config.yaml
n_layer: 8
d_model: 256
n_head: 2
n_kv_head: 2
head_dim: 128
d_mlp: 704
vocab_size: 730
activation: "geglu"
norm: "rmsnorm"
norm_place: "pre"
norm_eps: 1e-06
positions: "rope"
rope_base: 10000.0
rope_fraction: 1.0
qk_norm: false
attn_scale: 0.0884
bias: "none"
tie_embeddings: true
parallel_block: false
init: "uniform"
init_std_qkv: 0.0188
init_std_o: 0.0
init_std_up: 0.0188
init_std_down: 0.0
optimizer: "muon_variant"
lr: 0.00199
lr_mult_o: 0.924
lr_head: 0.00582
grad_clip: 2.0
warmup_steps: 200
schedule: "wsd"
decay_fraction: 1.0
decay_shape: "linear"
final_lr_fraction: 0.0
batch_tokens: [32768, 65536, 98304]
seq_len: 1024
doc_mask: true
train_tokens: 284200000
steps: 4682
dataset: "wikipedia_en"
Each number is 200 + 40 x the weight over its row's rms, rounded and kept within 0 to 999. Layers, rows and columns count from 0. The size before them is the row's rms in percent of the matrix's.

# layer 2 MLP gate, 704x256, rms 0.0518, rows 451-487, columns 128-191
099,223,219,220,177,242,233,168,220,219,198,266,193,181,259,178,246,249,205,190,168,159,162,183,158,242,222,249,199,213,193,181,213,263,228,162,268,157,209,134,210,186,243,274,260,180,215,178,244,228,255,192,162,246,227,245,202,89,192,176,211,231,169,145,160
100,214,195,204,223,178,184,162,170,219,161,247,206,190,125,234,138,195,216,213,154,201,172,247,171,197,216,139,341,249,180,209,162,247,186,224,200,189,193,208,225,170,184,189,157,185,181,206,167,175,150,174,211,189,164,219,115,208,194,237,212,271,181,158,237
101,255,186,154,212,250,203,267,195,189,253,170,151,270,149,216,235,245,148,206,293,207,193,177,271,225,181,164,196,230,163,268,160,168,156,182,140,184,260,216,160,218,187,191,245,191,248,164,257,182,151,183,194,216,216,213,198,157,183,175,229,165,189,240,91
098,172,151,180,249,194,204,229,161,111,268,191,106,201,203,226,154,156,244,209,156,209,168,206,205,244,137,136,204,186,151,171,170,138,171,259,191,244,191,169,126,215,199,259,151,247,245,242,213,184,174,199,212,175,192,166,183,183,201,219,282,195,216,250,222
094,151,190,200,122,178,254,165,202,198,183,180,203,253,222,196,188,225,278,301,128,242,166,175,188,257,231,219,208,203,209,203,162,205,164,128,221,207,194,196,267,239,176,194,242,191,302,284,206,196,239,237,224,193,186,172,199,150,175,162,179,150,139,224,169
094,213,242,198,146,234,178,154,193,207,316,174,211,147,222,179,144,208,204,177,240,219,251,213,224,169,228,216,137,282,201,160,204,169,226,293,239,255,215,198,180,149,170,183,192,209,214,202,241,256,179,145,235,228,234,176,214,122,161,169,225,226,218,199,179
102,227,249,195,259,188,220,217,223,164,242,256,212,278,202,167,202,249,229,175,178,219,160,161,239,253,250,251,176,155,180,181,204,190,222,215,194,254,140,166,119,207,201,121,254,265,150,176,179,168,181,171,206,187,225,213,205,148,226,213,196,164,193,261,179
105,236,198,185,138,183,174,148,210,272,291,202,209,217,180,108,269,215,245,260,255,141,206,202,81,172,230,199,232,151,152,180,168,171,174,180,204,245,238,232,178,193,97,236,216,200,151,227,150,191,176,163,126,184,163,233,207,248,173,171,163,200,176,184,198
101,247,191,211,193,190,155,206,163,215,213,170,235,210,180,181,244,196,146,188,197,200,204,129,227,296,224,218,253,252,188,209,233,225,163,179,284,157,173,162,204,226,229,222,277,312,147,303,151,180,207,208,211,210,231,194,162,206,240,218,218,252,199,154,314
101,105,214,155,182,205,197,222,203,169,253,205,225,136,191,165,195,187,95,213,182,202,271,214,206,230,154,196,155,161,205,242,186,194,160,209,175,227,246,189,174,165,208,103,237,202,231,136,223,166,114,237,210,189,197,196,164,218,201,283,221,206,197,163,231
107,150,264,214,251,223,187,166,175,257,139,176,261,214,284,220,239,177,195,118,273,262,184,173,188,167,168,247,161,190,282,178,162,146,182,223,156,155,225,172,191,155,133,204,156,157,176,133,180,261,169,168,250,157,245,200,234,172,232,139,200,194,236,194,170
096,207,241,267,180,111,185,207,226,137,197,234,155,244,127,198,164,176,263,189,232,270,151,234,178,254,194,230,213,155,69,218,162,290,226,245,194,123,219,213,196,203,218,235,268,158,205,159,199,204,206,160,247,188,237,249,241,174,223,200,206,224,218,214,199
101,210,163,213,284,171,218,211,184,109,230,127,260,221,180,155,247,145,274,178,137,265,176,211,181,284,177,221,228,292,203,261,246,192,165,222,144,239,199,191,199,274,146,161,237,215,130,197,238,235,207,252,225,133,275,198,208,161,194,239,197,222,168,182,189
104,253,214,210,221,200,219,227,252,234,227,249,214,216,181,208,257,180,211,154,263,171,221,250,158,193,139,201,278,102,169,131,164,208,275,120,251,182,128,191,119,231,151,250,203,201,165,199,247,155,205,219,131,143,160,192,232,213,180,270,151,215,235,240,269
105,253,167,179,182,225,189,192,196,271,178,213,214,223,238,221,224,230,154,173,191,152,234,132,183,228,240,191,197,92,249,123,262,177,247,183,192,191,170,257,241,238,178,128,160,197,263,168,115,217,209,159,183,166,136,197,167,191,301,201,233,229,187,239,185
099,191,190,247,195,242,204,215,169,196,180,218,214,205,207,169,203,221,140,196,305,187,267,133,218,185,178,159,171,175,192,196,230,223,243,220,197,258,182,155,160,219,178,221,149,190,238,305,138,187,286,177,209,190,217,265,203,120,197,182,195,239,216,162,206
098,201,193,196,192,231,170,219,229,186,284,155,283,216,212,142,211,170,132,230,271,211,172,215,235,154,215,185,203,153,178,209,133,168,177,178,225,223,246,144,234,196,208,151,226,201,287,238,231,228,209,238,300,238,152,248,129,235,147,149,176,226,181,233,177
106,258,280,167,255,225,217,275,244,265,153,229,219,224,209,233,179,170,231,161,145,178,173,290,122,182,253,232,179,180,175,222,196,247,234,222,205,239,154,215,167,268,220,244,187,222,173,184,158,195,236,274,174,196,168,128,146,204,179,199,176,149,214,245,185
096,214,206,173,129,251,206,177,175,192,119,191,201,202,211,212,246,218,159,178,206,238,169,270,144,154,230,123,139,141,153,234,167,179,154,145,246,256,144,190,231,167,239,209,168,250,192,186,244,101,230,237,128,210,220,231,284,88,130,233,182,184,139,153,154
100,238,154,254,185,144,113,320,180,148,118,293,225,152,135,172,200,173,243,201,261,134,135,253,162,182,176,162,169,197,185,164,195,215,211,175,195,196,220,198,246,183,180,201,204,162,166,218,203,198,206,166,201,223,164,152,243,139,260,149,171,190,239,144,225
100,199,218,199,229,233,216,206,177,230,166,181,216,220,214,277,178,224,201,228,227,236,219,172,232,151,201,225,205,225,192,177,262,216,201,164,196,205,171,127,175,188,211,223,175,272,183,161,225,160,138,152,169,185,300,184,161,219,258,222,184,197,210,166,173
100,144,149,225,184,221,151,258,110,233,261,172,239,156,237,193,122,238,223,196,150,201,205,178,228,196,272,239,210,236,266,136,188,203,229,165,237,250,172,222,165,228,217,296,146,203,228,154,206,215,211,209,257,159,165,206,215,240,188,214,239,128,251,220,261
095,196,232,251,203,222,160,228,204,241,209,233,197,147,188,224,219,239,239,197,179,216,172,177,313,212,222,169,176,193,196,208,208,134,168,218,223,210,257,244,213,98,235,160,118,250,163,214,216,176,218,252,189,144,200,195,137,191,188,185,207,177,166,228,156
101,259,183,183,215,241,133,315,174,156,179,147,122,216,202,216,216,189,227,183,140,219,202,212,274,218,212,188,203,306,215,229,327,215,165,222,194,223,144,171,260,166,242,232,215,218,261,180,214,228,211,206,245,156,174,202,157,234,241,179,230,185,205,158,114
102,201,232,256,173,219,151,135,207,119,166,149,215,255,124,148,278,167,174,188,237,147,224,216,187,191,258,210,213,206,201,210,220,129,132,144,181,107,201,241,230,162,230,268,214,166,203,88,202,257,213,219,227,114,127,266,195,203,223,171,115,246,225,167,256
101,269,244,245,215,233,198,264,217,251,183,198,160,267,185,92,191,155,180,92,290,181,180,212,243,244,208,174,241,215,195,213,148,174,193,235,161,187,209,174,253,138,187,226,135,254,224,162,119,168,194,187,177,167,168,215,267,204,162,259,258,184,237,223,206
102,308,187,160,274,189,197,296,220,173,219,224,228,273,243,170,231,248,193,181,175,146,217,153,263,274,208,213,221,219,111,236,203,174,193,190,269,196,208,222,138,245,176,237,237,219,191,263,179,200,176,245,254,218,234,220,191,199,162,145,165,160,206,215,215
102,223,164,237,249,226,185,200,222,227,213,177,171,207,265,191,148,188,194,186,136,233,186,150,218,272,192,201,151,255,238,127,261,254,208,107,215,183,217,156,217,204,179,214,222,194,166,213,128,141,177,256,181,206,127,173,139,270,176,243,171,150,136,210,130
095,197,221,233,211,180,235,221,180,112,133,194,143,214,185,195,175,181,150,228,141,242,236,161,159,249,247,265,169,194,196,189,138,236,177,181,228,261,192,268,277,200,164,155,229,196,245,243,266,208,222,228,222,160,251,197,200,173,218,208,220,219,216,232,153
105,186,146,232,202,191,233,213,163,182,238,205,279,237,213,102,223,175,273,164,182,165,169,220,264,184,162,258,215,180,139,204,202,227,271,221,206,208,200,175,216,207,182,239,146,220,133,156,253,124,162,229,218,166,180,244,139,203,161,257,215,174,166,180,147
098,208,203,182,192,239,142,176,207,211,208,166,259,171,192,215,191,203,189,182,147,113,208,194,177,260,239,179,168,255,182,161,151,233,164,268,233,221,178,251,180,161,189,194,197,260,193,228,265,186,284,250,175,186,145,216,144,162,234,168,144,146,211,216,189
101,220,189,254,198,239,195,234,202,143,213,218,214,170,275,150,243,171,166,139,188,182,119,234,202,206,216,202,178,145,145,228,163,198,236,155,144,266,109,178,141,170,177,152,227,149,206,212,219,185,218,206,170,233,138,190,188,155,119,272,187,230,167,164,162
100,232,252,248,198,153,229,139,202,139,271,156,149,257,126,232,142,193,195,224,234,233,157,188,238,265,250,155,239,178,212,216,157,232,211,209,206,143,175,253,240,152,235,204,191,231,194,255,198,289,168,190,217,252,234,260,241,266,227,217,201,147,250,177,169
093,190,102,162,203,194,171,190,170,186,214,218,117,165,209,226,175,131,167,183,274,253,212,178,152,166,185,191,226,209,228,192,144,183,199,221,167,183,222,179,247,176,198,198,246,158,196,183,209,191,192,167,249,142,166,236,215,230,159,236,197,180,246,83,225
096,222,146,184,228,240,137,257,246,160,185,203,254,154,211,224,241,194,207,277,203,173,265,118,81,219,286,177,231,212,223,113,219,250,150,153,223,207,221,231,181,195,181,171,241,107,157,173,171,185,247,174,224,198,170,263,256,155,218,269,157,214,122,205,198
092,279,227,200,114,195,158,159,202,109,222,232,192,194,192,179,214,169,158,149,175,213,181,219,201,172,223,260,166,266,169,238,213,223,196,161,237,197,137,186,216,195,208,201,210,250,186,206,199,170,238,118,186,190,195,170,239,203,127,194,145,236,200,212,222
105,138,224,213,240,176,205,228,168,222,249,153,212,163,167,202,122,172,192,220,210,178,211,219,178,169,247,214,195,120,202,123,210,229,218,240,211,197,147,227,193,211,171,140,218,140,204,252,169,96,215,261,277,171,169,179,247,167,208,199,214,224,216,239,169
# layer 2 MLP up, 704x256, rms 0.0518, rows 451-486, columns 128-191
096,135,184,159,184,188,251,214,265,247,169,226,157,222,145,244,194,143,174,189,210,221,232,159,251,157,248,174,103,222,139,186,243,187,174,247,116,260,183,220,160,152,177,179,197,231,142,188,201,159,219,194,173,144,223,138,273,231,194,248,169,127,176,183,193
100,212,180,196,228,160,105,141,160,167,169,153,142,213,157,151,114,216,174,169,145,214,197,314,111,203,216,196,256,292,219,242,282,205,216,153,158,223,204,188,263,194,134,142,208,174,219,234,250,177,200,261,147,178,241,277,133,190,177,129,219,214,172,235,164
102,120,164,222,304,248,234,129,174,264,141,158,124,182,217,172,192,186,217,219,168,216,230,215,168,188,204,268,210,223,238,145,228,174,172,160,187,170,180,169,171,191,184,176,198,244,186,167,225,184,159,250,165,229,246,180,200,160,273,221,235,183,179,157,195
098,220,216,240,218,169,241,193,140,271,252,159,186,222,203,172,158,270,222,176,157,170,177,202,246,281,309,242,210,192,215,208,195,162,228,217,200,239,203,148,223,214,241,178,272,213,234,206,225,149,282,175,240,260,168,204,160,229,167,197,228,252,163,126,202
100,188,242,136,122,248,256,168,198,214,117,218,152,226,191,188,276,255,245,242,156,239,196,165,286,181,267,201,132,276,246,172,154,208,211,246,136,174,172,256,188,268,247,169,199,163,251,168,205,140,213,265,267,272,171,208,183,164,155,172,176,190,213,152,150
100,216,164,174,210,203,271,175,197,170,149,152,210,157,264,187,184,230,196,188,217,193,152,208,194,246,218,189,209,178,217,168,154,158,220,147,194,178,175,192,245,242,199,161,164,187,178,239,223,174,216,223,261,224,251,198,222,146,156,199,249,189,262,87,170
107,153,284,211,258,235,244,264,183,219,215,169,246,195,271,165,192,199,207,185,190,181,209,234,224,285,174,196,201,190,281,245,226,190,196,220,163,233,196,196,247,203,198,231,138,305,197,212,317,208,191,252,168,200,232,176,173,245,207,199,139,221,218,244,225
099,258,202,194,238,224,211,181,177,172,218,227,260,233,150,187,225,170,172,210,221,74,230,120,129,263,158,241,178,159,144,276,203,232,186,177,178,245,125,211,209,231,220,176,182,234,155,243,249,156,221,193,174,151,196,231,177,243,248,167,233,164,132,232,289
103,159,258,194,157,149,175,167,210,279,212,198,235,312,145,197,219,169,173,146,236,269,138,198,203,263,241,208,193,276,166,187,219,210,212,188,200,160,194,178,225,164,215,209,223,249,110,197,168,174,168,195,175,228,213,168,195,192,154,125,243,181,217,255,235
100,194,319,212,155,219,223,167,194,218,237,180,201,179,262,203,140,137,148,281,256,187,225,159,168,226,188,233,134,208,193,238,241,206,304,188,129,272,247,237,165,163,228,169,177,238,185,133,215,206,243,236,223,169,207,169,251,178,186,172,162,208,254,168,221
106,199,148,194,147,186,99,242,191,213,126,180,238,239,226,191,167,180,145,200,248,178,146,189,226,201,222,127,185,257,212,165,197,210,265,170,201,238,161,112,181,213,203,188,223,173,203,240,229,208,262,232,224,203,187,178,222,149,142,192,239,174,118,185,162
102,203,110,233,222,187,192,155,226,189,234,210,156,172,193,182,226,193,258,253,175,210,203,250,221,140,279,219,164,182,205,197,236,172,227,187,202,157,144,232,188,239,231,179,253,246,170,193,203,215,210,272,174,196,249,242,148,165,239,148,194,189,203,235,163
099,168,218,201,217,225,201,225,218,250,216,214,263,173,211,297,122,186,179,254,228,131,157,167,160,138,246,156,172,151,178,170,123,183,214,68,216,195,162,274,220,126,240,209,186,233,199,161,152,190,180,209,245,185,194,270,258,233,209,164,173,252,242,217,233
100,197,180,206,153,272,245,202,226,163,114,153,196,125,154,204,217,207,196,199,213,279,215,170,216,152,212,218,155,246,107,184,135,152,223,262,210,214,241,199,133,235,196,245,184,219,176,219,189,212,262,168,165,254,154,256,149,206,162,117,200,196,220,292,277
101,159,292,190,211,192,211,238,169,240,240,210,191,228,165,202,152,267,209,258,182,239,215,218,223,207,143,172,246,184,168,139,172,230,210,197,143,133,250,202,150,196,266,242,223,153,173,186,161,180,204,260,180,310,146,240,267,275,166,221,210,207,249,226,147
100,162,163,194,188,290,258,210,261,174,200,229,222,245,145,236,230,283,209,224,280,146,184,182,185,228,261,151,251,226,199,134,227,161,248,230,241,187,116,213,196,185,186,151,199,192,258,245,148,216,152,176,260,213,231,192,176,179,177,180,205,228,238,163,250
108,263,206,159,231,213,229,247,209,207,265,187,236,203,246,171,178,225,161,179,206,242,208,171,241,229,167,207,194,201,155,263,138,233,144,258,225,180,201,159,235,248,223,162,209,171,219,267,235,250,197,185,169,298,237,226,41,277,228,222,225,211,189,212,135
095,211,124,226,177,177,247,197,245,213,201,206,213,114,246,245,242,194,208,293,159,193,214,213,154,145,157,256,184,256,146,231,211,258,217,248,168,228,160,129,184,247,172,168,237,188,243,222,174,184,130,47,238,213,196,172,211,188,204,187,234,213,206,171,249
096,224,183,191,173,173,205,169,261,195,172,267,242,238,234,148,295,268,210,207,227,232,197,134,263,147,200,218,246,220,165,212,256,164,242,200,196,132,216,152,128,190,206,240,252,222,143,187,238,252,176,253,172,229,255,207,209,183,153,163,155,223,204,184,143
102,251,201,184,196,156,145,213,233,152,169,173,183,245,182,148,225,225,177,252,168,200,212,213,154,182,176,169,166,251,215,217,195,190,283,189,205,186,244,218,228,197,251,207,282,158,187,155,211,154,216,138,252,263,203,223,181,146,210,214,184,121,239,198,196
098,202,172,246,303,194,226,251,177,138,245,268,178,161,228,155,172,104,221,235,189,158,267,202,158,255,185,178,215,205,295,212,168,137,171,176,220,203,251,202,212,282,209,213,158,208,265,248,182,281,172,216,165,198,146,159,199,249,205,184,196,197,164,280,171
101,242,194,199,299,141,271,170,210,236,137,199,146,252,155,209,214,165,230,154,219,166,142,197,168,152,251,187,190,217,248,217,223,146,268,214,123,171,242,102,281,221,184,190,257,221,183,126,196,241,229,192,180,188,184,192,200,147,204,182,185,140,205,177,134
093,209,213,240,162,219,203,183,257,166,279,178,179,136,184,180,242,232,180,248,217,251,226,193,223,184,190,181,158,210,220,168,211,165,267,266,272,264,252,214,220,158,178,214,182,178,171,266,308,151,235,179,129,174,237,185,199,146,190,205,145,211,243,197,143
103,211,198,204,275,168,188,239,132,187,233,195,249,239,128,141,176,202,195,192,191,250,203,147,223,161,160,194,184,215,183,249,173,131,214,161,179,194,177,227,255,159,332,188,241,210,140,122,207,226,210,250,197,267,248,154,257,231,213,207,205,235,170,107,151
104,158,205,111,211,188,207,247,235,193,172,186,231,162,185,168,190,182,158,236,164,168,188,199,218,186,176,184,238,216,163,173,205,152,227,119,240,192,162,213,145,227,243,243,244,259,237,272,176,233,139,218,206,202,174,160,208,225,196,179,181,179,139,215,224
101,165,251,176,286,168,194,163,216,184,183,198,174,219,194,296,193,163,127,204,309,163,228,189,166,202,184,183,136,207,168,301,185,210,152,226,202,143,130,234,141,154,149,139,169,282,234,184,231,103,182,100,179,196,153,203,267,219,155,257,167,156,260,175,172
098,187,234,210,206,221,251,242,189,176,230,209,217,224,242,224,226,146,191,260,131,179,190,176,195,186,163,227,190,244,234,225,197,161,165,225,171,203,181,146,266,159,175,235,247,185,223,244,193,240,216,221,157,210,136,174,194,217,276,236,216,253,226,238,186
100,125,150,190,240,259,195,196,240,251,180,209,148,210,177,207,237,294,249,181,198,218,177,173,257,171,265,153,212,166,261,189,170,167,282,206,173,219,231,225,198,246,229,190,152,256,284,134,195,209,173,119,192,194,208,192,193,142,208,196,214,202,209,123,148
101,131,237,158,224,165,186,199,208,194,184,304,182,222,224,227,263,208,166,245,186,181,196,137,183,178,232,215,208,241,235,166,176,230,188,184,184,201,210,177,228,142,195,124,175,262,173,214,272,185,256,186,251,203,175,263,190,207,184,217,256,224,188,190,174
097,154,217,241,208,209,225,200,201,235,239,211,235,210,143,198,225,291,256,182,231,194,196,230,289,139,197,214,316,231,163,102,177,245,204,209,215,241,156,152,189,238,235,126,239,215,125,158,181,162,178,274,253,217,223,235,184,199,245,279,204,130,208,199,147
098,195,204,213,160,252,202,179,238,195,209,108,198,235,189,194,224,186,202,115,167,190,195,168,257,225,194,154,124,146,204,176,211,199,210,180,200,208,103,156,102,187,175,160,232,198,223,217,192,211,239,138,167,187,213,241,187,161,245,169,236,152,259,243,147
098,211,201,224,174,199,190,173,180,214,112,268,148,187,178,297,224,223,246,163,249,277,179,182,215,171,219,153,160,134,206,264,160,191,186,211,239,157,167,176,196,170,237,198,227,228,200,298,240,202,199,224,190,245,220,183,211,198,195,274,182,197,219,226,191
095,203,161,201,214,182,155,142,188,233,137,212,190,220,153,212,176,193,223,287,195,217,226,210,211,185,172,248,233,162,207,144,201,181,181,167,220,185,149,154,165,204,189,197,311,194,256,101,136,274,164,164,182,203,218,162,197,162,159,222,196,258,144,173,178
098,193,136,154,233,171,206,214,198,217,247,142,188,160,170,216,213,132,276,181,250,204,275,203,211,208,188,134,188,205,283,142,222,201,145,209,254,179,250,182,164,217,225,177,242,264,219,229,164,181,148,198,222,159,189,281,243,94,226,253,249,124,126,132,188
097,282,200,176,199,155,259,48,161,259,245,227,157,220,201,254,135,235,240,145,249,240,148,140,262,207,133,201,171,278,224,153,147,181,231,161,106,128,197,188,224,171,247,179,159,194,274,200,248,175,203,248,234,226,130,140,177,191,194,259,190,106,173,154,201
096,242,261,204,170,191,158,205,222,288,202,139,146,208,184,186,202,137,198,168,192,213,175,153,245,204,202,242,177,195,201,252,133,294,202,183,227,195,225,205,209,120,200,208,188,156,185,259,201,145,173,149,200,187,296,169,232,244,121,156,203,231,188,119,193
# layer 2 MLP down (transposed), 704x256, rms 0.0487, rows 451-486, columns 128-191
100,252,156,229,255,224,143,153,135,136,215,146,159,215,245,129,202,206,209,246,156,232,147,182,138,292,195,192,240,198,260,249,151,278,168,236,242,154,172,182,249,242,175,225,227,151,259,236,201,300,235,190,212,157,224,206,206,183,215,191,154,256,145,271,166
102,138,136,130,204,249,152,230,233,153,178,247,221,178,266,140,131,141,199,173,214,199,241,224,203,172,182,221,124,207,184,153,206,248,219,159,186,257,129,238,174,235,218,247,174,208,146,205,210,216,126,211,196,206,226,162,240,179,159,190,217,189,229,279,190
103,189,194,125,153,231,139,217,211,205,277,157,189,155,188,227,235,214,248,217,197,176,183,173,200,249,155,197,103,182,184,263,125,201,198,195,224,237,232,113,176,216,158,232,201,142,284,217,173,246,167,288,228,130,270,237,176,170,238,207,146,217,205,195,183
095,220,176,214,210,199,208,196,145,183,212,268,208,222,187,121,224,198,199,123,255,151,225,125,195,185,210,125,160,213,267,262,265,213,217,112,135,255,197,203,188,283,116,206,183,164,144,241,137,159,169,263,248,146,215,174,215,159,241,165,165,150,239,327,207
097,320,205,208,221,114,215,229,180,165,229,183,245,178,135,211,140,145,196,194,140,260,191,227,140,198,150,232,257,237,184,189,199,191,202,195,286,172,221,144,245,148,177,240,142,273,207,193,244,219,195,160,249,166,204,176,223,238,192,192,231,197,216,159,202
101,193,229,234,286,256,162,179,201,252,190,211,195,222,234,186,192,193,198,243,211,183,205,194,152,197,198,181,214,185,210,197,146,254,238,238,238,310,218,206,194,150,237,183,241,169,206,188,175,191,187,205,290,142,191,177,159,123,251,264,104,211,159,200,223
102,195,130,202,159,165,121,167,209,187,143,214,124,139,221,223,173,166,202,172,223,166,201,216,188,187,218,145,229,246,175,177,264,187,168,216,236,163,226,242,174,230,170,182,156,173,234,234,204,241,241,159,216,142,200,173,232,211,179,250,161,165,218,154,217
100,186,206,176,148,173,156,204,207,203,284,244,116,156,262,265,206,218,288,210,170,257,274,141,223,218,216,163,208,147,214,206,147,199,199,218,185,198,212,221,182,186,207,216,144,161,268,156,184,214,174,205,171,236,193,183,207,177,155,251,208,213,276,217,173
101,199,160,169,219,185,209,261,261,146,144,190,234,160,245,189,234,208,156,162,127,168,181,228,252,175,237,205,176,190,177,195,223,187,186,188,215,256,218,183,206,174,185,254,205,224,220,159,220,247,145,219,210,171,170,214,213,241,225,323,307,128,301,209,158
096,152,160,127,242,206,209,205,230,142,200,235,273,194,158,196,231,216,222,164,132,199,168,239,252,193,204,191,197,185,268,272,168,246,144,178,225,204,206,175,147,220,225,200,235,163,278,237,191,236,183,225,258,221,243,229,262,288,176,151,196,219,223,225,211
098,211,224,212,299,245,330,175,218,172,292,200,176,180,191,224,245,225,329,221,159,219,169,173,190,204,138,202,276,204,171,258,250,246,127,173,182,146,179,194,196,210,168,274,196,226,197,222,217,208,186,160,185,236,168,245,142,228,237,252,204,195,243,231,158
098,191,204,190,231,219,280,255,169,268,181,153,215,245,209,179,237,227,211,208,159,202,207,197,237,164,123,200,170,213,205,186,234,132,190,153,213,224,261,153,186,210,229,173,218,183,238,207,206,219,218,228,216,185,105,180,246,198,185,174,185,268,209,154,273
102,171,194,148,309,192,224,261,249,206,255,144,221,243,222,171,196,164,174,179,214,182,174,220,275,252,159,221,177,243,182,244,234,165,163,143,187,200,149,147,187,155,200,176,191,202,247,274,239,114,243,264,202,133,229,203,186,194,190,279,255,183,153,218,228
105,163,219,265,168,199,214,258,250,188,232,157,166,145,204,255,260,196,229,164,189,185,247,271,189,260,228,221,180,198,231,136,228,213,211,217,198,133,219,235,191,214,129,168,151,227,186,198,184,197,179,208,203,97,170,205,209,173,284,262,142,199,169,191,146
106,160,138,154,255,166,296,183,230,239,160,170,169,171,207,187,258,210,193,212,175,136,209,164,200,210,146,245,146,152,275,220,185,163,215,239,160,210,250,238,214,267,222,185,132,223,213,238,154,179,130,272,192,190,190,235,139,203,220,186,203,172,147,211,206
101,275,201,234,220,163,157,237,121,246,224,134,218,112,223,202,204,186,207,187,123,201,217,104,232,182,194,215,132,235,202,242,170,250,220,233,197,241,188,175,166,296,200,241,209,192,144,215,144,168,211,104,185,194,255,232,249,257,198,165,212,188,195,292,226
099,210,246,181,244,193,247,185,188,208,186,190,152,136,191,221,259,191,214,216,161,231,213,244,244,266,167,254,235,143,249,175,181,244,205,237,167,153,259,193,137,186,213,203,168,245,155,252,237,246,213,162,156,284,227,136,231,223,247,240,117,155,215,137,179
096,244,293,130,261,210,210,156,151,204,229,173,165,233,215,174,203,200,258,147,242,197,232,263,208,212,240,228,205,140,187,199,218,195,199,202,192,213,162,144,217,191,221,182,167,145,53,220,163,228,187,279,112,196,216,137,131,207,266,241,189,178,227,192,274
095,169,213,162,196,210,204,122,181,207,133,171,177,203,211,199,180,176,193,186,179,185,204,268,108,161,206,173,139,159,140,194,128,215,154,191,271,270,154,209,263,196,230,193,142,235,237,174,190,130,285,178,194,182,215,226,228,87,177,231,168,233,212,179,166
100,156,182,134,226,248,249,215,233,193,133,160,196,202,166,254,194,160,222,182,151,164,228,240,245,226,229,240,191,197,240,196,195,239,159,141,277,169,210,183,132,241,197,138,135,263,222,144,182,246,117,203,184,139,245,134,238,163,177,222,194,184,203,211,262
098,161,153,155,226,174,255,207,201,198,220,237,183,208,228,266,224,208,264,180,139,181,222,262,181,147,206,212,112,261,228,151,199,272,194,225,154,65,259,162,185,206,187,223,226,228,190,226,238,182,152,193,178,221,221,225,246,169,220,232,226,209,232,255,262
099,138,222,234,209,220,164,172,208,192,210,174,243,168,228,161,175,206,271,204,187,200,103,209,198,181,183,237,219,123,207,217,167,213,92,157,208,240,199,218,158,170,203,191,184,233,247,270,157,179,177,148,233,198,182,203,148,200,233,231,191,150,184,148,241
099,192,180,192,155,191,253,216,194,204,160,175,262,248,188,150,149,159,161,197,175,214,298,232,102,222,206,152,184,227,197,179,211,237,191,158,147,308,230,213,225,267,226,198,222,192,186,133,213,203,170,183,192,208,174,227,274,231,238,220,212,170,256,215,193
099,172,165,190,176,237,244,128,242,189,202,172,217,136,294,217,139,280,210,241,229,231,230,264,175,138,196,190,297,169,214,152,226,230,203,195,169,213,249,166,157,231,155,242,210,156,198,224,152,148,192,233,282,99,230,257,172,168,165,215,184,253,222,267,200
103,249,162,273,224,183,215,231,246,152,200,261,196,185,191,245,224,183,257,189,216,171,265,165,205,230,184,211,271,113,226,236,249,150,216,234,158,164,208,194,258,170,147,89,159,238,189,165,192,196,162,121,148,177,176,223,201,148,202,239,198,147,215,175,204
098,203,149,173,123,171,207,181,202,265,216,254,240,188,282,124,183,222,251,153,156,152,140,217,250,145,240,195,258,181,231,165,186,188,186,151,147,246,217,142,176,230,236,175,227,182,198,213,171,184,202,203,258,180,277,181,117,183,256,218,243,228,125,169,242
102,184,172,174,148,212,176,202,217,178,125,173,232,120,246,186,163,209,182,210,241,169,152,195,202,202,159,218,205,171,229,240,223,215,248,172,128,232,171,158,222,202,219,198,200,307,195,193,224,222,162,180,113,214,163,192,211,142,187,233,161,225,198,240,218
098,199,231,206,241,219,167,259,209,228,220,214,315,163,154,148,224,214,119,172,225,266,242,201,200,206,113,215,219,181,93,193,228,220,157,149,197,214,220,146,238,205,154,153,252,173,197,245,187,222,192,254,232,195,195,303,192,208,239,175,249,143,171,244,184
098,204,171,188,150,119,160,243,215,291,238,151,214,175,182,147,208,170,201,208,172,224,153,209,184,190,135,143,183,186,188,180,181,154,230,227,172,234,180,181,189,197,199,202,162,184,149,138,229,223,184,265,141,73,297,203,184,214,199,271,165,197,212,213,189
098,242,240,270,204,158,129,176,260,223,181,200,269,203,169,195,157,190,128,205,225,255,193,141,150,248,208,176,109,178,237,234,176,229,188,199,215,198,209,175,225,201,212,220,222,211,182,224,218,290,216,160,171,228,175,162,212,162,200,140,175,227,148,188,284
096,236,188,233,226,155,182,234,214,227,191,185,172,246,228,276,184,183,208,240,245,168,120,165,158,182,172,262,163,260,164,235,169,241,290,240,174,198,209,192,198,287,236,233,221,216,212,240,158,228,238,251,181,211,200,228,158,184,163,259,208,216,115,133,93
099,200,247,177,194,257,260,238,225,132,230,215,192,263,170,213,235,178,110,177,180,173,145,230,170,168,233,166,219,192,206,211,230,210,171,180,187,203,249,119,202,174,167,198,167,190,231,161,171,189,208,229,270,227,235,209,180,195,188,194,200,234,228,222,212
095,226,140,167,234,165,162,229,191,170,234,223,242,223,224,195,221,185,206,178,181,199,170,234,180,231,195,239,189,171,194,227,239,227,234,234,191,277,179,193,143,182,230,225,165,236,182,235,196,167,223,159,220,165,225,118,205,205,167,219,157,210,270,162,166
094,204,259,254,194,215,197,225,232,240,172,240,228,136,267,150,184,197,167,179,178,211,123,169,162,251,220,228,165,165,76,289,193,227,203,195,168,179,195,233,255,172,203,206,219,132,185,170,196,201,264,205,153,207,191,238,155,275,197,160,185,284,260,212,167
099,205,126,222,254,234,148,245,260,203,214,174,185,202,227,175,216,232,227,234,140,138,225,218,185,139,196,128,266,183,207,202,249,211,166,212,149,220,191,205,185,213,132,161,221,146,139,222,131,207,191,148,169,213,240,251,225,174,213,171,184,181,160,187,182
097,125,178,286,306,213,242,184,187,198,196,213,192,126,158,167,215,228,219,294,227,160,255,210,154,227,243,162,196,192,159,208,169,210,157,221,213,228,184,265,194,169,175,212,177,232,189,182,186,204,162,239,241,236,199,267,204,215,135,178,196,262,211,205,210